Each number is 128 + 32 x the weight over its row's rms, rounded and kept within 0 to 255. Layers, rows and columns count from 0. Numbers have three digits each. The size before them is the row's rms in percent of the matrix's.

# layer 4 MLP down, 96x384, rms 0.125, rows 0-50, columns 256-383
091:107164148123098084079138131095131159144104128112173150126087076172162091089119114131094033097083145100133157147134153169094131124221102135150125078098095134139127131161105113127174170159125166120143105092118144100132060144129139175132123128150116123126144103157207187161195183099074076143149088092161091102094110184087152111126123134160100172098060114140123160174165111153110105174170
099:157137096093164055108136115142128088109115132140135184128137135125141114104119091144107187145187147103125091156175148116161139135116115148140158155126118094124110103124154183137126125140104167127067102066081164141139180103129094179151115160100095127155108169191061121125127129138120134112062131161082118127143090092164076104088138096137105156177138101138114176131129120172147153122125
103:130135060112174138143138233141120100122151118130176105170120105114118132136192178171136196104145113157142141163172135086144140134046075094096101114122129143126169177166149207133119148174097150110072178152124131077090151176126138152127083181149120173171107110129100086148175134129163131099151137178165189100150052129110121104049150133173131114124106211117150188148124162124169137128110
102:121113086125101092152117122126131137163163127093165145064094152159160095104101104079147125174185174112173058133078122147132166132134070165155120116135146103125173130066128145160103200186110144142089127128141081189194095112139139206108083125141113134079136202165103123115146127157169120058127154131146124145084129102132093070105096080112138152086110155166113155066146158164155138154092
105:218147100114147141156102139151132127167155103189179101140158128165142180104140123072112162130112065126121134172151134134098154139138116097128094150074192155152149162162195108189156135156148156151147123134129147093145101120136118125107098170179157114147136126097150103134124096104108136104164130141128132141084119140136153081134122150173140111106171134143152095209157168121170143122100
101:147146105177164104111117129146133093131151056194152089129150173125160032162131129128145143139119085211185155134170122107125177161123115125138131140073163112120206174155170150141124151154133133050180107163096146153126097156152205126137097149094160112136135107149172091127127099131111120164127127150139173145192087149128144172102140130124106109129142174137103107200117127090095095097111
100:085144139103157109136141121113129179103147195129059110153108108076135141086091128172135179097121117162163174177117145104141120142139170134118153150128114075129114162085100131118116155118118147126133105100144160130191179114139155119136128082094104122094127094137098101107156129130079122106105155104096107083165214120144059081163112185169107079132163074160123111148116084166086122111140
106:163150140130139136120124112137124133128103196048173111091093142118158136175099110099100139131147131156109115168150073085098139138130109167147119166131123077076083156153116114148143146166157141145130113151212092161140125099148126173150140117116100137146117088132176101120064109159137141108106095118117167146143124135150079133122066140101121102154053144146155071080170085136128135076092
106:134086146116108132144130130141126129133164146145104132110136160109138094106144128101219142132142130117076107004092146153179095173125152106139068066122054118122133136110174182095149096154154138119141102089098101179122103103138076141104099104113115152111142131082102128156116080161107063126144117129140108138119085088131100135116140128072147137113082167089136142127161133107141118095118
104:107069124104125094122116074160120113138087141126125180084118069143132108090111066107142108105127144116057100148123136106118135169124139151093150128081157116126092131141105128116153150064110114114118123143043090105107144147130102147135120121126109031128108153150010114165153138168143043145136130159098113163116084143133117146130123082110069179129119124136134129068086121090118149100126
109:072085153088109091106092134166122145130121086108110102096155102118137138163074094094153098103126157083108090192135178132090103158123146137138132209142120070127128147082081101122158161114113103133150079113157112102128122108009084130091168055147070113106177187086127148155162085158122141144125167100130151157079121097137073150046120106110073118085123120150132209087150128119070137142151
104:170149135105106103092100156162135103103118119140072202108104185140151188127108197080129154163162135164143119161148109132158123152139128095138135140026174124127184117136128133094070121124107091150110145127118106164146139118158121115173104128121125122185128152064167127104094123143177185083148140057085115102122125168114150201145130126145093127158149064145125137134101132123116121176075
097:131125118102139086192154192131125139149166115119142203088152110135129133121133162094144122088118125150138183110111147124145089146111110104128172142133136125148165127117125198120109115136158173155148114129110125115130170138105154099107136138134160085125177105169086079188182104157096132118119119101132126142145093126073116157131106099133113146143142100188151145100162155121113111141208
091:121137167123179078142142128092129102089073212099152151135156113117090134151155110127151125084178115151096125173120049165145099088109129172168126137083111157141137157132169153161008106183146139181172130133080183124197131135112152128135146119094129103176114132169188169129176120134090157086112118169126135108129087187120096149102136154102108152129127065123104186140147159111093107097154
112:124071145129146109078140142122117098179204213123144131159095108096169118126166147145145180146090127115134113144119139121116147141124163177131178120147127095169136096124158124143131207145154112097116158148144140173120080160129133113133128139112137166196179180156070067169135153153141115135193124150170133139183125118072131097123164091090132106148182162156093136116143154169135117085144
102:046152181141102139155123131120137121063121110092096169104168154111127136109147119147167060117124129137129157117163111126175120138105131156185182135130125154135104109111069127159146084065079151078190085134145104133116114129144128174094150129109127064079122133131159125160144113128123149170140132119129173158167064198178066075129108153120140115127129102154120174099102145127113131149117
111:101126134144115112058136091151114178192126115105135171143099137109148136067062158138087151185173166118121100119165135128168063134110172140139106126143067110116153116105110153091127219134097101071203094127114174151190108133089144134096137146162169111093109141161069100138150117130078130147185154164084183099171135129092139109135124108119095149131119097071095170125132093133163143145161
086:134093122158112172096077124121128057133124120122190151146157085130100069091156120101085128137108223147158153157119085139180126135043111135127124123071143125139156080123118155120147135148138059175171145177088130189114111173123164094073172125083090120062104129111132126139128142154186197084174085118184158177147155176088089116077192148144124147146133048126174096138097103136139144139121
106:092100162087155097148140113107113162174153192057160096129134148151135180133080135130120136095126128158150103107135127160135138134123209123151115212165098142102152143171136131124149173093115132173143126127153174151158098127106156148096098119123104081131105132137106084096136094154070083114134151073095156093140082125124096118084128136160151114122088117069122136127149113098124108144112
098:134157114180148127149072096098136167145120084127118079087116136109132163144130178133103091136140120136126175114097102133089098151125162102142123101152099148143084146132118162131062151124122173154114201140171094164111128157148085033070158142102159115164186124103141136178166179143129103108102099052137108137106165152137104063130129107105115130109129171172170118124165133120116140181104
104:113068135119071159082148129074120100112118096121105124149200118111138132121096104138131141113032180117130132099119100148133111128162128137112086120144119145122062112067199150136154101119112108084091185142153138191201104160145142105076125159129196091161122191079143098141144066084125122115126096170174163105099124073114131115166131107159141160191155089179196037123120155161125116152143
107:111064098097030093097145185126125095149153123153095177161123125106121133153159117134123142160143137186169124124117088099176080134122145143150152077082100109127131159117141121107086133215149118095185131105140150166161176159142189137126140130109091094125092077152149154170156118118137159097141116150162147098113120119070145131109093146108154105095113179116139145150127123168157146166136
104:120041149067154138137103085164135101115163154125124184096136129114096124097124118149149128114170165112102109079051096117143130138144136136135115189100148124127152135120165138123094154145102121167090119150120125157159035118152124143147123056108079103157142130072161119187193077133143145156117161158153130161106112056101141108131096113124138124086117179136159105118105130052182119179125
094:135175070147147128163090122098123120073127214152051216114138210084125147102101086168180111135154158110112185142156108131077145080113141124142114129138127121154146147123124152169147153122114096137119094122159178149214159105086083141148137114115100177127168116081125133176142116119143139104129136119168114067151136173120077134108097078117110140086119186138169119118129097107133094117164
104:140133078083121139119059153120124101076156147127162134126078152085126120041178090134138127135089152094159168127125097090138128121104144127171053125088170092134103089136125147154118124173177185167156140151076182118130087190146146121070177093118082132151123130065176162153151107130129136145110156142142141129102138131115145137124107096081159100167075110132121067147133151124195177130091
111:139092127166076153136136110128134102100144139090077154163131146110180134141146132084134086115097130087150188206137114091064084106172084141132113157134097090121136115083087105114105169140139139063161061110134142133127073151081167089149172136132149161087109117082112056125099123124088173118084155130167135087123185117161111130137107183121086136110151144103144113195152141091034146112107
093:149114139085125167082129081190123148194112180134162115070137084130157111125161069172096095157189158139085148129121183130151113124109183139125109084135097158166167158114139107121106083150097084169061121108130122142116164112119130175162105120113138122130112139150129167087114085115155100141166115140145110108125054189097178166155115084073144124101171167069119112094150105179108090183094
100:214177137106118140133112177140130136127103141125106131134172128109135129169097082132092146116149097159155158124142107105152132106141111110146131080092073121123035116127135163184052101115125095077127146090160140118141140231129094151128103095107103097197115116097207174122148168127112118071197134140136137149130098107182119140213144108150141162146063113152107115120112107145065113180083
098:119087098147133115133127174075138139113135140060139162124134091162125133126136166204143113054161234177175149108194179112165136105147151137082175137142091142118126152126174144147152162170139147191124164122072161122188198112065086157155114167100162107152082148123101125125162104113200115071121177102125139167168113150159164140102165123109166123141115072143146143097146163143067146085109
103:142131139145147109138186104102124116147160139118156237121105164126145160118138084089082187157183132107095119128144146056090114151104130147148174090175089124107132154124093189137118113118129184099128138116110081134161177127122092136157147177101121187208108126138122144097120165093118213174069219141151116113127151082157189113108108132116130140126024092177139169129010142114100124105133
106:148085086144098093091107120140122088110092126160105100079133155134146098116080114146120150132187217168131123136204054102114144147116169090079123140108159101085155147111173153129150140147139130160117141135125148156195128119109110165170090146123103133141104134151103216093122066159204164111100147129143131154145109139135094104056121127143123154108084085099120135109135106119120095154111
103:096139160152121205175114105145133162132140159134142161097136106095076145144147092103086130109069150107097149096091090138145120120120172166108182122136101133185089162125091126063124097192116104141114117111162158148172152166146150160125116097105141145102089111135120061112143108107099154214101156173143090143136182158152115185115088088164144164153146142167117115121106105150117172161127
111:134068133090120130131116099191131059115095119134131112145193119133171104156135132123084167064109105103122179139170105139139106149131122130137156119162133157105130122108105072136175131088160176117151132164129209108030187077088066131169088140114180137226120129129120035218196087109069100140130142149145140168135059157132128133110153083127156166128105085148105074123125116106125158141096
099:085107112176241134179142183176125140098206141163074199069117111148145112108088139135106091127143129113144134122152202110114120154132175137135152191134053141156138177176102111189160142163208103097092086099133170134131128157103131139108108114139129165140115146122055117170099147145110096149156143129116129139154148119153141093098103155124119168177129142157131168176163183122080150116119
103:120096139140125139095144093150140165139089069189141123109110053126144171120174099154193083153139092155104102182138131166124061141115132148171127185078131114112108115102117159171121191112101179148138139133135135089166120133049137171140087156165146117130184083139189091075123182127121157149165113089113145103132143154103129088120109135149117147158143076123108131155121160083124215142119
088:071091113159133166077137139084133120192135088209135142112122140138143138102194164141126180135115142124138064147109157115106182151163122136110155106127147143099157091142096159100120143105157128137071118122118123182173143069154141101155064123116149151151089082090095089176125061141071169170097134139128086138159107078188195078132115102123133114127131137072127192138154183103144125128117
105:157168123138158162126068112148123119134092093151150109202149111133111079127104114138105173148104083149100152060153132105102115124143175203179138167176144133151141096136094018171121100091132140136093169172120159167133157077185198178118160132123125102121149154113144107087109079149111178161140119163134107073112105149135145139048165092128152105125078086067136108117204132119113114149117
093:147193169152143113192143173127120137123136129116128108110075102139080157123100119110058129117131084135102167113200069089118105128077131117089132109091112122138174154142105115096128116076136143120161084136101110118151103168121138089051151124151058146191115119130137200186179090135099131152093087110135088115130137138139154136118127109100181133138114085140183103084093084087172168122129
107:141138130162084168126101118096123080154112149110083152139093149117101164130096099151089073155135168152072090194166121127142145116155084103158097057129122140083105130118136084150079078110142162129173107133137134168153118105062070074095106162113078146169141157126074140116080114130122155136175179113159198149156191104151087133155131064137138131135176071124208136133116107130038105145073
079:113124119095128125144107143111127138127118027149141084137113184110144139119126140107111146123117113174152135192118182133134167134142103177151105132136137125105134149160173138127185072159154122135081157152110105111115212146100180071105136127134152164255146153101156164161132094116151101086133137163177116104119149142144122144093140179085120116093149150127165100083101172110084097122148
095:112140080127145067115169156091143109176107131167101076106109069121136166195100144100136176186148152216193137117109195087155133137165067155208151130144139096071098092170082156167157185118105131123162167107122104095121135120146139142167164140126175164116128090104071063138142130150119092113144126157122127105128160128063096096172104145131093149145132068166127138129081163107066128139127
090:124173135115153078110170172127142135161131120129086155159141174161160186156176161107116121180187097131165122133167205149122090116110154100086142132155148132104138124122148161106113179149102183121102145175096107159144103160091079170172061123131138153144123124130122128124132076111132107119129191110136166117118121130122111189111191118111161162118057145152136146121153136161131123107109
102:102104115147139121125106153177125216143111164128119120172103084124141210115151140153112197094179089136134105178093100115108124130180144169183100149119130120129200126131140116047095105199115135193107159096119116088208116157157104139076141116128139161116048110169101126143169063111099104120092144143090141140121135130122113139156099120100111156142136173067191063093144159105154115063115
103:189170068159107144095135168137125148091130097078131121150153109120143127085156088141209136145218127142157156085164125120149134087149184161174097160164096159165129129114144065149158169142146124126126123122154147110127126075157157131073094068124087134206121144163093135111144112111141115091104121101099120159080102074112118212188168157155160139149158151115172135135163097170139131155121
105:121116119131112092146145115166133150117132122149123131127112157110132138168127116133081110061045152112102132128146050110119104125130122110094163129100077113091123093129194104075119075134136153113169102107112139119112097150182130093160164120137119111103163092093164180205113166113191081156130159149091147151148171150133069103183171097136098096125087102078087129109076104131127107119203
094:129145167201108160153113162145129114108139137208122123118183103101156081114129124156091199097150105118101140092156122090103090136140164088137136110139158144119138154094104142137151103096056137049117130108138145083131171179195071048148137158135138162112132135176153090096161159104088109165114062103144113208147068163119154173181156124127126163130082151136120128153203175117174123147161
096:148122030144134108070133133150126115099108107138133156148144123123094167197082135125102162155153126090165044137139119095171115124091130083162162131143177122150163149146139160094168059181125092142122114192153093173188172098143111142176144109089177138114106115084130072138207145142116055109190097076117106127181079175091123144141124092139117114152133083202104093132107170092165132131077
105:148163152126098134194120202113114132156127056106121102129162164075075089101053117140110076135095151126132149129100107154174130125160140138123164088111098141176128127123084097139117126084172091096145137061102107113153180129098084134086134139129117139101096127128147122135164129161152132122088132125099089119128103105132200135183129083122155114117129149124069147124187129125135037146089
090:129084117136156097184106147181124131125173166087111166087131111075109158098161074143159120089125155106139194132142132138130129113129090129126131169120159138146120157111114164160124116086115127147089123130137154134138134203124120116094066081144106120099060149094128103102113171130113169174091145159141122122120103128167131152185107071070144114169178134135179140050126103043100153127141
108:076103143094140147146086059083124109133122175126084117115132102126141085078097135129128162160105140129117158131071082113144115147118113130061120224161128149106096110198076103122131072097111135120127105133129135169101160203066202121149085175134146111071105136106160147148107146143151131164124119095162145109123154122194142107076168108091132144160138187129128195143163094138080123175147
095:115093139108097149185129145156148097127068135100063168148158135074121133131112085118149180163110146165083147175140012164119151129144094099117116084140130141111156072106153118130067143152115119155147141153128132111168146195135113155122161130113122151104119088118122072130163107131149136149102083158099150136135088106092143121132062124072132138145089043174141125143107174088140109171113